From a checkpoint of a small transformer trained on Wikipedia.
Size: width 128, 4 heads of 64 (2 for keys and values), vocabulary 8192, 12.8M parameters.
Architecture: RMSNorm before each block, rotary positions, no biases in attention or MLP, untied embeddings.
Training: a variant of Muon for these matrices, 141M tokens, 4303 steps.
Each number is 50 + 12 x the weight over its row's rms, rounded and kept within 0 to 99. Layers, rows and columns count from 0. The size before them is the row's rms in percent of the matrix's.

# layer 8 attention output, 128x256, rms 0.0682, rows 100-127, columns 128-191
105:44 54 56 47 68 52 32 58 39 48 34 75 29 33 43 35 46 53 52 46 51 50 44 50 28 36 48 44 36 58 33 56 44 68 58 55 41 43 53 23 41 26 47 54 53 51 40 18 53 64 36 53 42 42 48 45 42 44 63 49 56 40 38 50
106:69 49 24 28 43 39 60 46 50 25 54 65 20 57 57 54 55 30 45 13 50 43 57 44 54 50 53 51 40 66 49 63 40 51 41 42 30 32 49 53 49 39 39 65 56 40 36 53 48 44 59 52 21 56 52 58 23 54 50 46 57 44 51 43
106:41 33 58 62 68 48 39 41 37 50 52 71 34 53 54 59 71 72 42 46 54 83 36 68 64 53 48 54 31 59 30 46 61 47 65 44 35 59 52 29 65 45 57 42 48 32 54 39 53 42 42 49 49 29 46 42 60 37 32 56 57 43 32 23
101:22 51 44 44 47 40 58 49 16 23 58 35 49 50 37 48 60 54 47 58 68 39 61 43 48 33 48 67 70 37 50 52 51 47 51 40 48 46 61 24 80 58 63 57 36 41 38 37 63 50 50 59 49 67 44 57 56 66 48 47 49 51 56 45
095:50 54 42 59 68 65 64 56 55 49 75 45 44 50 56 49 52 61 42 41 60 28 49 49 55 44 46 60 30 37 56 60 38 40 39 58 44 67 51 53 56 28 46 35 43 72 32 63 30 50 13 72 45 37 54 46 54 48 49 39 80 79 69 40
106:43 72 72 51 30 55 47 58 40 39 60 59 50 36 58 43 63 47 33 59 40 58 33 56 41 49 62 43 45 48 42 35 48 31 39 41 58 37 42 41 45 51 58 37 37 52 62 59 39 56 72 42 45 73 58 46 64 67 61 58 43 57 69 58
100:41 43 21 41 55 48 59 55 45 46 78 66 51 51 44 57 57 69 50 49 42 44 40 55 56 47 63 53 33 48 33 59 54 48 42 44 52 43 51 53 61 71 41 54 29 55 37 45 53 47 40 56 37 44 49 35 54 44 46 28 53 38 67 58
094:42 48 44 61 55 33 52 37 70 82 46 25 47 79 45 44 56 55 40 57 65 69 66 47 38 48 38 45 58 18 53 63 44 39 61 47 47 52 56 69 51 39 52 68 61 45 40 54 32 52 53 65 40 56 43 75 59 61 54 62 40 72 44 57
097:35 44 48 81 55 54 43 44 62 58 44 44 60 57 39 55 61 48 27 45 48 30 44 54 44 46 44 50 47 41 55 46 62 54 61 33 56 52 48 50 35 49 38 27 54 66 50 55 61 55 51 58 64 63 47 86 48 37 54 39 43 45 58 42
104:34 41 24 63 56 60 53 58 46 69 56 52 46 61 53 51 78 54 37 61 42 41 39 80 70 46 66 49 69 40 50 54 40 45 54 79 47 71 59 50 63 59 46 45 68 33 43 53 57 46 58 43 46 70 64 57 37 57 25 64 55 68 49 50
096:54 53 47 55 55 39 51 37 69 55 41 39 63 66 56 54 47 43 40 56 36 53 46 41 51 45 55 61 59 67 34 46 48 36 58 54 53 27 41 51 64 58 49 59 45 62 41 41 61 65 53 49 56 47 52 42 51 72 31 51 35 39 65 47
099:63 42 46 34 40 39 53 56 52 51 42 40 47 43 61 42 41 51 24 51 51 38 51 55 51 48 42 68 39 36 20 34 48 40 49 38 67 57 53 35 59 53 44 60 34 58 61 34 56 40 51 52 31 53 39 51 34 47 28 68 66 67 38 43
100:59 37 50 52 50 65 35 46 30 26 27 42 52 51 60 33 52 52 66 55 45 38 51 65 68 47 71 21 33 40 54 41 45 47 63 54 39 49 43 54 48 63 62 35 45 60 67 53 42 33 52 27 44 59 48 45 58 53 34 55 33 42 38 67
093:50 62 40 51 51 52 41 61 69 34 51 41 59 46 54 60 45 40 44 39 37 52 32 53 64 55 49 39 34 67 68 19 75 54 67 35 63 32 57 59 69 38 79 46 45 50 50 60 48 60 58 57 37 47 43 61 48 63 45 59 31 70 72 46
090:49 48 48 58 69 30 38 57 45 46 56 41 51 49 37 60 57 37 64 29 53 62 38 47 76 60 48 54 68 49 37 49 66 59 49 49 43 53 66 43 38 18 41 34 49 41 53 52 47 24 66 66 49 41 74 56 49 54 63 48 56 56 42 79
097:50 74 58 29 69 58 35 68 48 48 62 57 46 61 50 66 40 45 60 49 51 58 26 65 58 44 46 65 53 31 55 52 53 80 68 50 45 40 23 63 59 28 54 44 61 46 60 29 65 37 38 59 44 57 66 53 54 49 39 52 48 50 60 56
105:53 44 50 51 46 58 71 46 51 33 66 41 35 40 60 47 60 60 37 33 46 33 33 47 59 51 59 49 52 49 57 49 66 56 59 57 70 45 45 55 43 34 57 71 36 57 80 41 63 31 41 52 50 41 63 31 58 42 22 54 33 21 27 44
110:65 69 66 55 49 57 50 39 47 35 50 76 46 51 49 32 34 64 35 48 49 51 53 43 48 65 30 68 61 63 60 36 57 40 49 76 74 52 39 63 36 44 36 52 43 45 67 45 83 55 17 52 38 37 68 58 59 39 66 45 64 51 39 50
112:34 55 47 36 35 52 66 41 32 48 64 70 58 49 72 58 67 70 62 56 66 32 69 58 39 58 36 37 55 71 60 58 57 62 54 66 33 43 64 26 52 79 46 49 40 67 59 68 58 51 44 39 58 56 50 54 69 47 33 31 59 44 43 36
092:59 40 57 47 40 73 43 50 54 40 50 67 56 34 61 69 25 56 52 54 48 70 24 38 50 70 60 44 39 47 45 41 26 49 52 54 49 25 50 51 55 68 45 45 61 45 58 44 42 63 42 35 28 47 60 50 42 45 37 46 40 69 53 57
099:52 54 56 51 43 39 39 58 71 66 47 66 62 47 60 47 57 54 60 62 50 45 49 71 60 51 60 65 52 38 46 54 54 44 53 63 44 46 56 45 53 74 49 52 58 44 62 33 15 52 58 56 50 29 41 49 49 58 60 55 53 48 34 62
100:59 58 47 40 54 31 50 30 30 76 30 57 21 67 22 47 57 38 67 24 34 63 52 52 59 50 60 46 52 59 44 53 30 51 47 56 30 43 27 67 61 42 66 54 57 42 70 40 48 44 55 42 41 55 55 90 36 45 73 30 57 35 64 46
102:50 47 44 79 51 43 56 48 56 64 55 43 39 33 53 51 64 24 56 46 43 37 40 53 47 44 31 60 56 39 42 78 55 50 53 30 47 40 39 37 63 60 58 60 39 42 59 44 52 44 36 54 25 28 45 60 52 60 43 60 51 43 38 41
106:61 59 55 59 60 50 60 71 55 63 56 50 52 43 48 52 52 40 51 62 28 65 35 54 38 46 59 51 61 34 50 28 43 54 41 49 64 64 61 36 60 33 43 48 40 55 51 49 46 21 58 58 66 59 27 66 48 55 36 49 56 57 75 56
095:55 57 53 50 62 57 61 62 62 39 49 42 63 48 44 63 50 51 46 63 52 30 37 46 38 42 43 41 62 19 47 37 42 46 64 68 38 31 55 47 59 56 58 42 34 50 62 43 47 50 38 51 44 49 50 38 40 51 59 58 57 45 39 70
100:41 56 35 53 54 55 20 47 56 57 61 62 49 52 71 35 26 43 39 53 55 68 35 41 58 43 58 59 60 46 35 71 60 59 59 48 52 33 38 49 33 55 49 31 48 54 53 53 64 45 32 44 63 56 47 46 38 56 44 35 37 59 37 50
101:45 66 61 46 50 59 53 29 47 52 43 39 79 39 47 65 59 44 34 40 40 62 54 56 39 48 55 58 49 72 58 53 47 52 43 37 58 75 62 38 48 76 51 40 57 45 37 59 43 51 60 43 59 60 53 55 37 38 58 52 62 36 52 41
103:44 60 45 66 46 55 34 42 31 62 46 51 33 62 43 61 50 28 46 58 55 35 41 44 47 35 31 60 32 49 47 54 42 54 50 41 52 44 52 50 26 56 51 42 44 54 47 89 60 54 47 43 47 48 32 69 59 63 62 59 49 55 37 54